python train.py --d_mlp=1024 --vocab_size=8192 --norm="rmsnorm" --qk_norm=false --lr_head=0.01 --grad_clip=0.5 --warmup_steps=200 --train_tokens=751400000
Each number is 200 + 20 x the weight over the matrix's rms, rounded and kept within 0 to 999. Layers, rows and columns count from 0.

# up: layer 8 MLP up, 1024x256, rms 0.0444, rows 635-661, columns 0-127
# down: layer 8 MLP down (transposed), 1024x256, rms 0.0444, rows 635-661, columns 0-127
up635,184,210,222,165,189,200,228,198,173,213,200,173,179,244,188,189,170,215,210,166,200,202,209,214,176,204,174,180,203,219,205,198,174,208,168,188,224,195,195,219,188,234,218,172,215,226,187,210,203,226,187,140,211,212,201,195,177,193,189,207,202,176,196,223,181,209,204,185,200,162,231,241,212,176,161,223,179,182,225,229,213,184,222,177,195,231,219,212,189,204,212,233,201,198,207,196,207,183,178,195,228,181,176,195,204,190,207,188,241,196,196,187,201,195,198,238,227,234,190,215,181,202,178,207,220,199,198,183
down635,193,182,173,200,174,198,204,218,221,224,237,179,189,202,203,191,205,203,222,158,237,155,205,171,198,183,199,180,205,198,222,203,193,220,180,229,205,191,223,232,208,155,184,219,211,210,215,210,205,183,164,200,194,168,240,214,228,204,209,198,220,190,202,198,178,195,189,186,207,224,209,206,165,200,199,224,181,176,208,228,195,178,199,189,175,197,188,188,214,213,216,174,181,238,189,233,189,210,170,197,195,193,207,196,207,192,182,167,203,211,178,198,187,215,183,230,175,195,154,209,197,206,192,197,207,204,213,182
up636,191,206,186,202,190,180,226,185,204,173,214,200,187,221,157,194,203,186,216,192,174,190,191,199,217,186,200,209,234,211,217,213,208,183,192,218,186,208,198,185,214,211,194,199,188,193,254,214,194,183,215,219,198,167,215,191,189,212,184,204,189,213,199,190,208,207,197,199,174,188,205,222,192,215,214,181,184,193,189,207,220,194,216,188,192,200,223,220,192,216,190,210,212,229,182,213,187,200,184,196,192,181,207,208,202,189,196,200,197,203,195,197,194,185,176,195,185,170,167,227,179,167,181,218,196,194,218,195
down636,191,166,224,220,215,223,203,206,162,196,231,195,220,186,207,219,207,204,218,240,183,198,203,232,176,173,232,217,201,203,175,194,207,191,191,181,187,203,224,191,203,190,197,207,187,216,207,189,211,155,201,193,190,200,193,195,235,242,200,233,210,193,173,199,229,166,183,208,175,229,231,205,236,206,197,157,208,209,227,198,193,187,168,190,243,215,211,213,183,234,198,203,208,208,193,195,195,183,173,217,158,169,203,213,214,198,190,186,196,228,207,201,195,198,204,185,209,203,226,194,201,171,222,192,166,211,210,206
up637,215,236,200,187,221,200,205,190,183,166,187,205,189,213,213,206,197,201,203,163,224,202,170,211,214,181,198,226,212,218,211,164,197,188,212,204,207,183,226,228,210,197,167,195,189,191,215,220,208,222,172,183,199,206,205,203,204,198,217,188,205,198,205,200,199,204,208,184,192,220,206,201,213,196,185,197,190,194,172,216,207,225,182,188,168,228,194,214,192,240,233,190,198,169,230,203,209,208,223,186,183,185,191,204,206,227,203,211,192,183,224,209,181,194,195,205,213,184,200,179,224,202,225,207,199,199,181,217
down637,174,213,178,201,203,199,202,181,177,183,196,224,209,201,217,213,194,203,209,164,167,197,190,196,207,202,189,199,181,224,181,174,188,186,198,210,180,195,202,205,192,221,209,166,196,201,188,195,221,188,166,176,176,247,188,203,191,239,223,199,196,200,191,210,166,173,202,198,221,204,194,198,195,168,204,188,174,183,229,183,196,214,189,198,237,210,174,211,198,190,200,171,211,193,232,175,202,179,213,181,213,223,208,181,219,214,204,203,180,195,230,216,191,196,155,217,184,184,171,190,184,191,194,204,211,179,180,182
up638,210,191,244,184,172,175,187,184,173,189,194,187,193,200,198,199,224,210,223,184,178,173,204,210,203,186,224,215,199,217,198,184,190,199,196,202,215,203,191,191,210,209,187,193,200,211,197,189,206,229,177,201,225,189,195,198,197,190,192,171,193,221,190,204,220,229,174,217,202,186,230,179,199,195,205,196,180,176,207,179,211,198,228,190,203,212,196,207,187,186,197,196,205,204,223,201,203,188,181,213,208,205,222,201,182,247,213,209,183,176,194,225,193,224,186,191,203,207,183,187,206,208,217,159,200,191,197,200
down638,170,205,178,215,201,209,223,226,204,221,198,217,215,181,178,213,197,212,225,210,192,192,171,196,173,183,199,230,201,206,175,191,186,215,209,207,200,197,226,226,218,219,205,198,179,209,187,193,205,166,194,197,198,189,175,171,228,213,226,205,198,225,211,218,178,208,155,226,205,175,218,172,209,178,229,191,211,230,197,210,219,207,186,195,182,209,201,186,168,211,196,185,252,199,200,195,202,197,187,166,172,167,216,191,186,192,197,228,216,188,198,208,197,183,197,173,218,174,198,194,191,172,151,170,197,182,184,215
up639,213,196,212,189,201,218,200,169,163,185,188,207,219,197,170,205,188,218,189,188,165,167,179,216,192,216,177,216,208,195,196,219,188,234,207,152,210,172,204,226,204,217,198,207,201,211,215,204,166,173,222,230,210,209,220,190,149,251,168,171,197,220,198,182,179,219,187,192,217,194,171,205,193,211,178,207,180,218,193,182,171,196,197,197,205,169,179,191,218,179,195,191,193,177,151,222,224,196,196,167,205,173,183,221,220,198,195,182,172,197,212,180,206,175,228,202,191,210,207,201,214,206,180,213,203,220,187,181
down639,207,198,197,224,213,199,221,205,207,226,222,197,184,226,218,200,221,193,219,210,225,198,205,162,225,223,202,180,253,204,226,159,188,184,173,173,178,193,192,191,212,226,208,219,171,202,198,198,172,208,208,201,197,199,214,240,179,208,194,206,173,212,210,223,159,201,192,158,209,199,213,206,178,177,169,201,208,190,197,212,174,189,207,194,190,201,146,205,203,180,160,203,140,212,182,198,207,209,188,171,200,194,168,202,195,203,224,212,210,192,233,244,176,196,223,195,182,173,206,207,178,190,212,204,193,210,195,207
up640,186,201,201,206,221,238,183,192,197,207,222,204,205,182,189,227,187,206,199,209,173,209,174,193,192,156,218,206,212,223,211,239,189,228,217,187,206,168,185,199,197,181,220,230,146,194,150,212,195,198,202,175,207,188,197,202,210,177,193,200,211,171,206,227,187,234,209,184,189,187,189,178,200,186,224,181,172,233,162,210,188,167,218,204,211,190,201,228,202,169,185,186,195,176,171,227,223,201,182,181,195,181,206,184,192,212,214,189,205,211,186,224,181,172,218,190,186,191,226,188,187,194,213,197,177,188,221,203
down640,213,198,183,181,204,198,211,201,171,179,191,192,202,232,198,182,159,198,174,221,184,208,229,179,206,195,214,216,209,197,197,203,177,221,222,216,214,183,194,196,162,176,216,204,221,213,201,205,206,189,199,212,223,209,195,235,186,196,199,217,194,187,211,182,207,216,214,201,191,184,199,161,161,232,197,190,192,213,204,181,199,163,209,187,197,214,220,201,213,219,212,202,211,234,203,215,188,194,205,183,178,200,193,209,168,171,200,204,170,184,218,231,179,203,224,225,175,171,205,184,190,219,162,190,201,176,188,185
up641,192,210,210,197,166,228,189,193,177,201,203,219,160,208,181,201,183,197,199,209,163,206,217,205,223,192,211,243,190,199,239,180,191,191,244,179,154,236,230,186,184,217,172,205,201,220,181,191,185,201,191,166,206,195,212,182,231,176,202,209,210,203,178,230,203,175,208,244,162,214,202,218,222,227,202,185,229,186,205,166,212,156,192,189,207,213,179,201,183,194,209,223,193,216,155,179,201,194,211,194,170,206,177,177,197,205,175,203,206,179,160,176,185,180,198,198,188,219,183,172,183,193,195,211,171,198,154,165
down641,165,215,173,200,172,232,191,174,186,220,173,187,233,173,180,205,186,168,236,185,201,238,218,199,232,213,205,200,206,184,198,210,194,207,192,173,202,169,214,185,217,233,174,214,194,236,177,185,184,216,178,202,216,209,184,226,266,207,191,204,190,194,214,193,210,171,194,178,170,175,182,209,214,176,205,231,227,256,211,166,186,172,205,182,199,222,186,177,229,200,221,223,182,206,204,213,194,209,211,143,171,157,187,184,214,223,197,192,208,163,197,162,179,189,227,184,205,219,189,222,205,218,200,191,186,232,214,185
up642,209,203,209,164,188,229,189,190,211,187,171,175,175,239,245,206,199,214,227,200,172,200,219,193,171,165,212,206,192,204,213,211,196,203,197,180,215,188,200,209,217,219,203,187,207,196,207,182,224,179,223,224,187,193,193,168,203,217,214,223,210,208,174,170,189,196,193,229,198,213,205,212,202,213,218,191,215,194,210,217,193,229,209,190,180,198,191,190,175,204,176,195,210,200,190,221,205,206,217,226,197,208,195,157,185,222,194,168,212,230,226,198,212,186,209,205,206,191,214,181,204,221,199,200,196,181,228,227
down642,207,222,169,194,208,164,227,243,182,267,194,231,179,201,221,198,200,203,181,198,226,186,204,197,204,192,174,214,191,159,218,218,183,192,188,173,223,243,217,159,165,200,205,203,201,199,187,195,202,163,223,202,190,212,173,198,193,220,193,190,161,195,190,231,184,207,187,182,188,215,179,202,235,178,190,174,190,193,184,210,212,200,214,211,192,202,221,185,160,203,189,224,215,190,205,178,202,166,218,188,196,212,188,197,209,176,185,202,206,220,205,196,186,195,187,209,211,228,203,206,169,188,185,167,197,181,196,198
up643,205,234,204,194,193,202,191,173,205,185,224,182,197,199,215,214,166,226,200,189,221,203,188,199,175,226,186,210,200,225,212,160,218,191,207,195,189,193,188,187,237,216,178,192,191,174,154,207,195,210,191,195,174,205,188,165,218,170,179,205,199,200,186,148,208,200,185,191,179,230,213,220,189,228,192,200,222,212,239,195,183,181,192,183,173,230,207,244,198,185,215,202,194,190,186,215,213,207,198,198,201,202,177,162,221,194,189,197,199,200,192,195,167,181,179,182,186,216,213,207,204,205,194,206,192,203,192,172
down643,217,224,230,198,190,210,189,226,222,204,209,193,166,210,176,144,211,193,188,214,201,195,240,203,217,192,207,194,208,250,215,180,195,210,204,241,204,173,169,217,205,198,212,226,190,206,204,179,202,175,192,236,180,228,209,226,175,196,208,200,252,180,224,235,208,186,171,209,185,221,224,178,183,201,215,201,229,186,229,230,178,211,204,199,176,192,197,154,214,193,210,172,213,208,199,173,169,195,184,209,209,195,195,159,222,187,179,210,187,203,185,187,199,193,185,197,185,200,194,197,197,194,191,205,199,171,206,192
up644,204,178,161,208,188,176,181,234,201,183,193,225,196,198,216,151,210,176,213,201,182,201,228,203,184,207,187,183,188,191,209,200,192,190,192,191,211,207,186,209,205,190,209,169,208,164,214,204,202,197,222,202,227,185,209,220,211,186,167,201,204,203,193,200,179,166,183,226,182,185,239,215,230,229,218,131,183,226,174,180,178,221,210,182,219,214,177,205,202,224,177,231,216,214,200,183,203,175,199,199,209,194,208,189,212,214,201,211,204,182,175,199,187,199,195,195,186,183,175,201,197,203,202,202,213,189,187,232
down644,198,224,211,186,201,200,197,215,206,190,197,202,212,202,188,223,180,224,186,170,180,194,175,194,199,172,197,174,213,191,215,215,201,214,197,205,204,203,168,188,176,218,230,201,233,212,225,199,220,182,215,210,194,194,188,176,216,205,218,183,154,209,190,225,216,188,197,205,197,173,191,214,216,218,185,197,212,197,215,241,205,200,152,218,189,186,205,149,184,202,159,187,161,192,179,211,197,208,202,198,217,175,239,201,218,225,169,218,199,243,188,205,208,214,181,198,187,182,202,235,240,190,201,191,198,190,168,200
up645,200,217,198,224,230,181,171,198,185,201,217,172,218,214,198,206,181,239,214,185,226,180,192,181,172,214,181,196,207,183,188,166,203,204,207,196,192,183,233,207,216,201,186,180,179,211,212,199,203,216,176,221,223,218,190,183,230,198,184,206,239,199,197,217,201,197,174,209,185,182,232,209,222,193,208,192,183,201,191,154,222,204,229,169,197,220,234,200,206,173,213,186,193,204,198,185,181,203,212,247,205,202,192,224,203,186,171,222,217,192,191,163,228,207,223,206,226,191,196,215,174,182,245,202,189,186,219,169
down645,170,213,210,177,170,203,208,189,195,225,216,239,186,199,203,200,213,191,214,187,182,193,236,219,175,231,164,221,199,221,202,217,198,176,171,195,213,228,182,177,198,197,195,216,190,204,194,158,216,141,205,186,206,214,184,207,186,179,176,195,203,200,187,179,229,184,202,196,222,192,186,180,187,174,200,211,165,185,165,221,182,220,197,197,195,182,202,193,214,212,213,205,208,235,186,225,195,208,211,171,183,191,240,185,191,222,194,190,197,198,197,228,198,198,153,185,232,207,191,201,216,205,185,193,207,209,200,196
up646,222,204,226,181,197,184,176,192,183,185,196,177,195,238,226,211,226,207,197,185,184,231,200,207,188,194,188,205,186,187,172,188,177,202,167,184,184,185,206,167,175,208,169,232,221,208,192,218,193,178,200,167,189,221,207,230,198,187,200,164,203,165,182,242,186,210,209,209,175,174,197,205,176,224,205,219,209,210,207,184,210,222,211,219,210,199,203,213,178,198,207,181,205,187,216,174,194,221,216,183,189,204,197,193,210,211,223,197,205,189,173,204,207,186,184,184,220,198,212,185,188,222,227,196,205,246,191,186
down646,159,199,174,211,178,222,202,178,221,190,197,228,189,196,171,201,212,189,158,171,236,161,223,204,200,233,213,187,189,204,226,191,201,163,230,172,188,222,182,227,208,209,170,194,205,240,191,205,199,200,224,220,197,212,177,205,170,244,223,199,215,205,200,201,178,174,195,190,202,179,201,205,201,229,210,191,236,181,178,196,169,211,200,205,197,227,203,187,179,212,204,198,213,198,190,160,184,243,184,186,222,187,217,179,180,209,199,191,223,208,220,184,175,204,238,185,165,190,244,207,194,186,170,194,186,232,198,207
up647,200,239,192,202,233,212,200,209,195,215,209,192,255,175,220,211,234,194,175,185,176,203,194,207,200,215,210,214,233,192,192,186,221,217,173,185,223,205,207,217,237,174,200,191,204,197,227,180,225,218,167,166,170,198,211,204,184,190,183,178,219,208,183,187,221,197,211,229,211,222,242,208,181,175,207,210,201,195,174,231,190,227,177,201,152,196,181,224,222,205,225,191,222,192,208,183,181,209,195,212,199,186,192,191,191,209,201,221,205,235,183,200,219,201,228,223,157,239,192,200,247,240,223,205,182,189,206,225
down647,194,191,181,186,163,204,182,197,211,171,164,213,225,215,188,188,201,196,224,204,210,180,212,192,185,225,186,197,177,185,209,217,192,190,207,223,201,187,166,177,207,192,231,165,224,172,189,224,190,219,212,219,182,236,210,211,191,234,192,197,182,220,235,203,187,219,204,207,212,190,210,209,208,227,208,221,178,216,206,200,211,219,201,191,194,159,199,175,194,218,214,176,210,184,200,201,237,205,197,194,219,184,195,191,221,188,196,197,197,189,220,212,182,190,182,151,160,189,219,230,221,182,183,193,202,225,249,160
up648,204,190,217,220,199,233,218,216,189,223,175,183,195,206,205,176,201,213,203,186,209,171,225,222,158,176,186,245,194,227,198,216,203,190,226,204,161,202,247,199,181,240,181,174,212,178,210,212,179,188,224,197,177,177,199,165,200,197,190,195,206,225,176,148,174,184,177,179,200,203,247,208,228,198,192,210,207,217,207,194,215,184,222,193,222,189,187,199,164,193,214,220,184,212,188,238,186,196,182,216,225,208,204,217,190,238,182,222,231,178,238,223,216,175,219,162,172,190,208,200,206,180,197,189,245,231,226,195
down648,176,212,204,207,196,236,208,205,174,182,192,186,185,196,146,208,206,190,211,192,251,199,218,187,171,190,183,202,195,195,192,212,239,207,220,200,196,210,212,205,237,175,232,194,192,149,228,220,189,182,245,201,160,193,195,232,189,208,161,205,189,228,198,198,203,215,203,203,229,159,220,212,206,206,174,182,190,181,164,175,232,206,203,224,215,196,224,224,214,205,239,214,194,173,166,242,175,216,202,157,190,182,198,197,158,194,166,198,178,215,241,204,223,208,220,210,242,200,193,201,207,208,189,205,208,233,216,207
up649,182,203,167,231,183,236,190,242,211,206,186,185,212,219,217,205,195,236,180,196,217,186,145,180,201,204,211,228,222,212,199,245,208,181,231,169,222,159,179,171,158,190,176,171,229,187,214,207,189,204,227,191,211,159,180,193,182,193,152,178,183,159,233,201,187,171,166,191,197,211,202,212,210,203,181,201,177,202,187,193,226,225,199,192,187,176,209,211,214,208,185,183,233,200,186,220,211,181,199,230,192,205,203,208,155,168,191,198,201,210,160,188,187,243,234,191,226,204,210,219,205,232,201,174,185,178,210,225
down649,230,175,243,225,200,182,207,191,183,209,183,176,169,167,242,189,220,209,222,204,217,221,196,200,236,187,182,182,213,224,197,243,197,194,190,210,224,169,206,196,196,213,217,207,224,226,171,221,211,170,143,186,184,218,195,201,199,189,209,232,214,204,161,197,222,172,158,229,185,197,183,173,207,190,151,203,213,186,181,220,181,242,184,220,202,182,228,208,233,199,184,155,206,200,193,209,200,181,192,175,209,211,204,201,187,180,218,198,219,233,194,179,181,180,174,192,199,211,202,197,188,194,211,205,181,214,240,205
up650,247,202,181,182,179,227,223,208,222,175,221,147,164,209,179,189,202,233,212,217,177,243,187,184,205,172,221,204,185,213,200,161,159,217,212,178,170,234,195,201,189,193,190,194,219,196,196,224,197,174,218,217,182,243,191,180,185,191,249,196,159,203,215,178,174,194,213,179,217,195,166,204,223,194,217,220,206,238,209,171,180,200,169,219,245,224,223,205,198,235,178,211,217,224,218,192,168,199,207,208,175,189,186,203,176,174,165,207,171,187,187,208,234,246,215,194,221,196,191,249,242,214,213,183,187,222,179,189
down650,173,206,200,223,187,188,187,211,212,210,182,213,200,166,184,232,204,166,207,231,171,247,157,235,224,207,244,206,209,217,215,186,160,221,205,165,179,221,238,235,245,201,212,194,162,170,178,147,192,195,204,220,224,188,215,203,169,152,246,225,208,196,201,178,167,229,234,183,176,152,146,165,221,206,208,173,191,224,208,209,213,221,172,245,197,233,111,237,218,215,195,207,207,173,234,203,152,171,211,205,225,211,232,232,197,197,164,182,207,178,176,202,207,203,224,204,263,198,206,209,180,204,196,203,209,229,214,205
up651,204,231,190,177,176,236,232,206,168,216,225,186,194,173,207,224,218,166,172,180,226,189,180,202,199,181,208,199,184,217,211,200,198,187,206,226,221,201,200,196,184,191,170,215,191,193,187,165,209,181,229,208,185,219,219,178,172,168,225,215,190,208,176,178,190,207,202,210,208,175,200,239,189,188,235,208,244,196,247,190,186,180,217,206,212,167,207,237,182,185,239,206,196,206,222,201,185,195,215,199,197,190,238,193,178,184,235,200,191,212,176,213,201,204,251,236,177,216,202,211,213,231,180,175,191,204,200,210
down651,204,210,207,171,182,206,197,211,231,164,199,234,195,201,194,175,212,217,177,230,221,204,211,207,184,204,210,191,196,217,205,186,216,202,214,208,217,189,187,209,189,202,196,171,191,186,233,206,182,190,207,233,207,200,212,221,178,187,222,186,203,193,214,183,200,173,216,202,188,167,213,225,179,188,206,212,227,160,195,192,215,193,222,174,223,203,178,197,213,182,192,198,232,196,186,166,240,225,212,192,206,179,161,204,216,173,209,212,178,226,233,179,213,176,162,181,204,184,173,170,198,209,211,207,189,193,212,184
up652,205,214,192,211,236,191,208,189,183,172,236,198,164,168,206,179,195,224,201,173,204,197,188,180,191,171,224,176,220,241,181,193,205,191,197,201,235,195,197,246,210,203,204,196,188,185,182,172,179,212,216,200,185,230,203,207,209,203,173,205,210,201,213,174,205,230,166,190,203,194,190,203,206,230,213,210,200,192,172,215,195,222,166,199,205,174,222,186,237,198,188,198,226,146,228,189,195,178,221,217,184,181,187,181,215,174,202,204,176,214,204,208,212,213,231,200,173,224,223,183,207,229,205,213,186,213,223,181
down652,199,207,213,204,207,221,200,171,174,202,177,190,211,204,198,174,212,199,183,188,200,161,149,174,194,180,199,204,191,182,187,210,221,191,224,193,216,216,238,212,207,213,221,181,187,178,223,186,175,201,226,189,187,203,182,184,206,232,240,221,223,208,194,178,190,196,192,229,197,212,229,209,192,148,204,223,202,185,205,214,229,203,211,190,192,187,199,152,210,168,211,219,213,193,199,197,180,179,196,189,199,181,165,168,208,180,192,184,207,193,182,196,185,210,244,210,226,217,221,202,209,184,205,202,185,160,228,180
up653,211,191,209,199,231,181,150,179,189,166,196,224,189,207,194,193,224,237,173,184,171,206,204,225,194,203,216,191,212,189,203,192,185,228,213,227,220,156,240,216,226,173,177,206,187,181,180,217,161,201,211,187,182,195,223,182,195,241,219,160,179,218,188,170,181,205,205,212,180,199,202,218,207,179,219,222,214,181,198,209,212,236,227,200,235,165,218,215,174,175,208,187,173,206,208,150,211,178,223,232,173,199,210,204,202,213,214,202,190,222,170,180,189,202,199,187,170,172,199,217,171,222,193,198,170,223,183,215
down653,170,193,201,225,172,199,211,194,212,235,176,201,230,188,199,213,209,199,187,179,208,173,203,177,184,195,201,188,198,194,216,178,168,233,238,181,218,164,231,226,192,198,213,220,197,153,208,191,200,189,196,233,194,159,201,206,225,218,213,212,201,225,202,186,194,203,224,226,209,191,191,187,210,184,218,195,228,200,187,211,192,208,201,188,175,174,233,202,240,173,204,203,216,212,189,175,225,192,218,185,182,202,196,210,194,192,172,244,192,188,160,198,221,225,176,215,201,194,188,176,147,186,200,208,204,214,183,167
up654,219,231,247,205,187,225,222,178,211,245,228,213,181,212,190,203,191,176,186,185,210,193,206,210,164,190,198,201,186,191,205,174,179,188,203,211,174,177,211,204,214,204,191,191,228,168,182,213,203,203,213,204,208,224,213,188,213,227,216,198,180,216,194,207,223,211,167,189,179,217,215,181,192,206,182,179,208,196,199,227,200,201,203,223,243,227,199,214,202,234,192,191,169,201,202,225,203,205,182,198,199,185,213,230,189,216,196,223,200,222,168,188,219,200,179,169,201,211,198,159,175,211,226,191,179,213,171,196
down654,182,178,193,188,186,204,156,186,207,180,212,208,237,205,201,189,203,206,188,196,192,220,198,209,194,202,200,199,221,213,208,202,188,186,186,207,179,206,179,187,194,213,171,192,176,212,204,197,184,198,204,194,206,177,208,209,228,197,224,198,232,172,197,200,189,184,191,194,205,194,206,190,164,185,187,234,197,198,183,225,195,215,201,201,196,185,225,242,191,187,194,238,229,216,204,242,153,195,190,213,215,227,192,204,180,177,203,160,201,236,216,175,197,196,195,199,201,221,203,202,186,160,207,207,203,175,181,251
up655,214,174,241,187,261,196,196,208,220,182,211,193,189,222,229,176,209,198,219,219,189,235,229,203,223,158,224,177,221,179,190,204,158,205,199,187,217,207,175,171,193,197,219,223,184,206,212,188,204,158,227,215,188,209,184,203,176,234,220,196,194,191,183,200,221,192,222,189,228,204,168,172,174,193,204,189,199,220,196,167,217,165,173,227,173,194,203,210,194,193,205,207,244,218,207,196,235,165,175,239,187,200,162,227,198,183,223,233,192,197,190,182,198,222,182,230,209,206,232,222,227,208,222,190,182,169,184,213
down655,204,229,191,185,189,180,230,215,197,213,253,226,231,149,197,191,199,169,199,169,164,205,239,207,187,186,174,182,223,209,192,188,161,214,204,207,209,169,187,212,216,180,201,235,240,206,186,189,238,202,153,208,234,172,231,214,198,200,204,230,211,181,196,194,214,228,220,222,177,228,170,154,197,183,248,238,203,180,211,199,190,222,196,207,202,173,203,203,214,207,206,263,234,242,208,173,173,184,183,209,262,229,211,191,226,210,268,200,207,203,240,208,202,208,184,233,205,182,205,155,204,211,211,206,196,189,221,171
up656,187,210,180,178,179,217,205,189,241,192,204,227,189,171,225,173,206,192,187,234,239,223,209,218,188,222,217,177,189,203,202,218,218,183,176,180,202,166,187,221,233,235,178,193,173,215,193,195,206,178,213,189,221,207,201,198,169,194,211,198,176,165,190,215,186,191,245,215,198,211,194,173,216,233,144,222,181,206,173,222,183,195,265,188,198,204,226,181,220,209,236,207,211,212,182,199,199,190,218,197,233,210,169,200,179,210,191,212,229,210,183,215,239,211,205,181,205,223,178,206,188,215,176,206,205,237,170,244
down656,198,181,186,232,245,208,168,180,209,245,193,178,236,175,179,154,169,216,175,199,195,211,187,206,203,173,202,226,171,175,164,184,208,172,226,202,206,164,208,212,194,189,177,196,223,256,191,165,198,187,204,229,210,216,234,194,196,276,224,152,204,208,235,182,198,157,207,192,214,176,164,146,170,182,234,215,202,197,153,184,186,185,246,209,162,161,153,232,195,198,230,201,198,189,216,221,128,180,180,196,232,214,223,190,191,225,206,183,192,197,164,180,164,247,187,202,224,170,230,232,173,189,218,214,170,209,189,217
up657,204,188,187,200,177,203,195,197,217,168,206,205,237,160,209,165,216,154,195,218,179,203,221,234,209,175,215,172,172,179,201,218,184,218,199,191,225,218,221,170,207,208,162,181,175,175,187,209,202,219,218,214,188,212,239,205,192,234,211,218,203,164,200,194,172,181,223,243,185,209,250,189,231,204,174,198,208,153,232,150,195,221,220,181,214,189,190,231,171,184,206,200,199,221,167,166,203,205,228,169,187,194,190,217,163,196,223,190,191,165,188,208,199,176,217,188,134,206,170,200,206,171,196,219,201,184,201,216
down657,174,189,198,187,196,229,185,237,213,190,191,169,202,189,217,198,175,188,197,204,175,203,208,211,207,143,154,150,192,205,198,194,200,207,183,189,218,230,218,181,181,192,200,188,231,183,204,236,226,170,156,232,207,215,194,154,241,205,232,194,235,184,176,162,190,218,179,186,224,183,231,201,159,187,199,195,247,185,205,205,184,202,167,168,196,198,181,176,211,228,197,181,220,204,225,188,208,218,176,208,168,173,216,191,215,197,217,195,180,178,219,171,187,216,167,215,240,190,208,207,225,206,187,180,175,194,219,211
up658,214,224,234,201,186,194,194,202,227,204,178,181,216,223,192,217,187,238,175,200,197,250,209,205,219,206,227,208,231,192,223,177,185,208,225,208,217,205,174,226,167,218,240,145,234,162,198,214,196,179,218,185,205,229,193,177,184,171,232,197,198,223,234,205,265,180,192,199,227,201,209,204,186,193,192,210,188,188,193,217,209,230,175,186,232,214,193,222,175,209,204,222,185,212,171,204,228,218,225,171,201,183,177,191,179,188,199,258,240,215,190,234,215,215,204,210,189,179,187,163,188,170,222,206,216,171,228,187
down658,215,208,189,191,243,203,198,209,197,175,198,232,206,233,174,188,211,174,183,213,181,203,185,218,217,169,200,182,193,173,198,214,194,186,229,208,142,158,205,216,191,166,206,125,216,165,205,207,202,196,208,195,197,200,235,241,197,231,202,205,198,198,228,227,179,198,199,236,210,161,217,186,207,196,193,196,230,205,191,228,185,179,165,199,204,190,200,208,228,208,228,191,174,199,205,178,184,174,186,197,211,195,178,162,229,211,228,203,169,209,204,163,201,215,185,225,209,216,161,189,173,197,215,202,192,194,205,183
up659,206,188,116,237,227,234,139,237,227,186,203,177,216,209,214,196,221,219,207,214,196,203,189,181,157,240,199,217,217,231,224,238,204,212,190,237,213,179,186,187,137,189,177,194,158,199,203,191,204,214,213,147,189,181,197,170,220,215,206,162,208,162,206,185,207,169,223,201,198,217,247,206,192,213,222,240,194,186,214,154,222,206,220,171,173,195,216,233,230,201,228,181,170,175,197,231,173,213,156,241,221,226,206,220,138,175,192,170,171,231,214,229,238,265,218,180,185,216,202,180,243,240,193,201,186,192,199,173
down659,169,190,201,177,159,170,243,240,188,223,185,223,161,232,176,221,172,167,212,182,240,225,227,224,179,207,209,168,200,238,215,209,265,254,204,214,191,196,167,159,169,198,178,191,201,191,205,224,170,199,211,189,166,141,191,198,198,182,212,159,232,191,182,186,230,201,196,200,202,212,223,234,207,189,226,209,191,206,220,212,222,209,177,170,223,214,235,179,197,186,188,196,165,210,211,212,183,207,177,176,232,174,223,207,186,214,149,158,208,183,191,182,227,215,199,193,166,232,227,242,188,242,222,146,175,198,201,215
up660,203,182,204,207,191,184,186,165,194,200,215,199,181,221,218,225,225,190,154,194,187,191,207,210,260,192,203,192,211,211,204,148,152,182,233,210,209,185,182,187,207,191,220,211,206,191,192,177,214,211,235,196,184,190,193,186,183,208,156,187,202,188,217,211,211,165,184,155,176,196,196,210,198,191,203,227,190,187,199,205,186,191,162,166,191,245,205,211,169,159,204,202,174,207,227,215,194,191,202,228,188,226,179,201,196,215,202,214,205,203,183,186,199,207,176,173,234,202,225,209,220,199,217,206,192,215,194,213
down660,179,184,220,207,213,189,218,222,205,207,226,189,199,207,191,226,207,194,188,186,200,172,193,205,188,204,187,212,196,209,203,186,207,196,189,221,177,192,195,212,214,190,202,207,223,224,196,166,191,182,220,201,216,163,191,203,202,178,166,212,183,203,203,202,168,207,210,170,204,208,175,179,175,215,228,193,184,203,170,227,223,170,203,197,222,181,234,168,221,198,225,164,207,194,181,176,201,180,212,177,207,207,168,191,182,185,178,205,213,225,175,200,169,215,191,218,218,196,188,221,198,175,234,200,198,187,196,147
up661,231,214,210,224,185,206,231,169,242,211,209,183,173,213,213,233,219,175,200,195,193,181,220,237,222,218,216,198,173,224,209,226,228,160,176,202,189,147,212,205,193,208,206,226,167,190,207,215,221,184,207,143,191,205,218,194,205,215,196,191,156,202,214,148,196,174,141,234,231,209,187,206,208,195,201,199,213,194,225,239,190,166,207,195,214,209,203,211,208,187,208,204,160,182,194,197,207,212,221,219,176,207,214,180,197,204,209,225,206,214,207,223,219,179,209,205,178,224,200,179,193,213,202,199,193,205,198,198
down661,187,211,214,177,208,200,201,206,167,192,231,206,198,202,179,191,202,226,204,220,193,198,208,162,196,159,196,186,188,181,212,177,190,200,211,195,224,210,168,176,202,202,204,232,217,206,226,205,223,196,205,234,198,222,178,172,205,192,236,177,194,202,195,221,199,210,158,204,186,220,175,219,196,187,163,168,217,186,239,202,200,219,192,174,187,157,203,185,161,172,215,204,175,227,207,167,224,197,194,178,195,192,191,200,227,205,205,205,190,213,197,194,211,225,190,210,214,194,212,180,208,168,191,214,216,172,204,196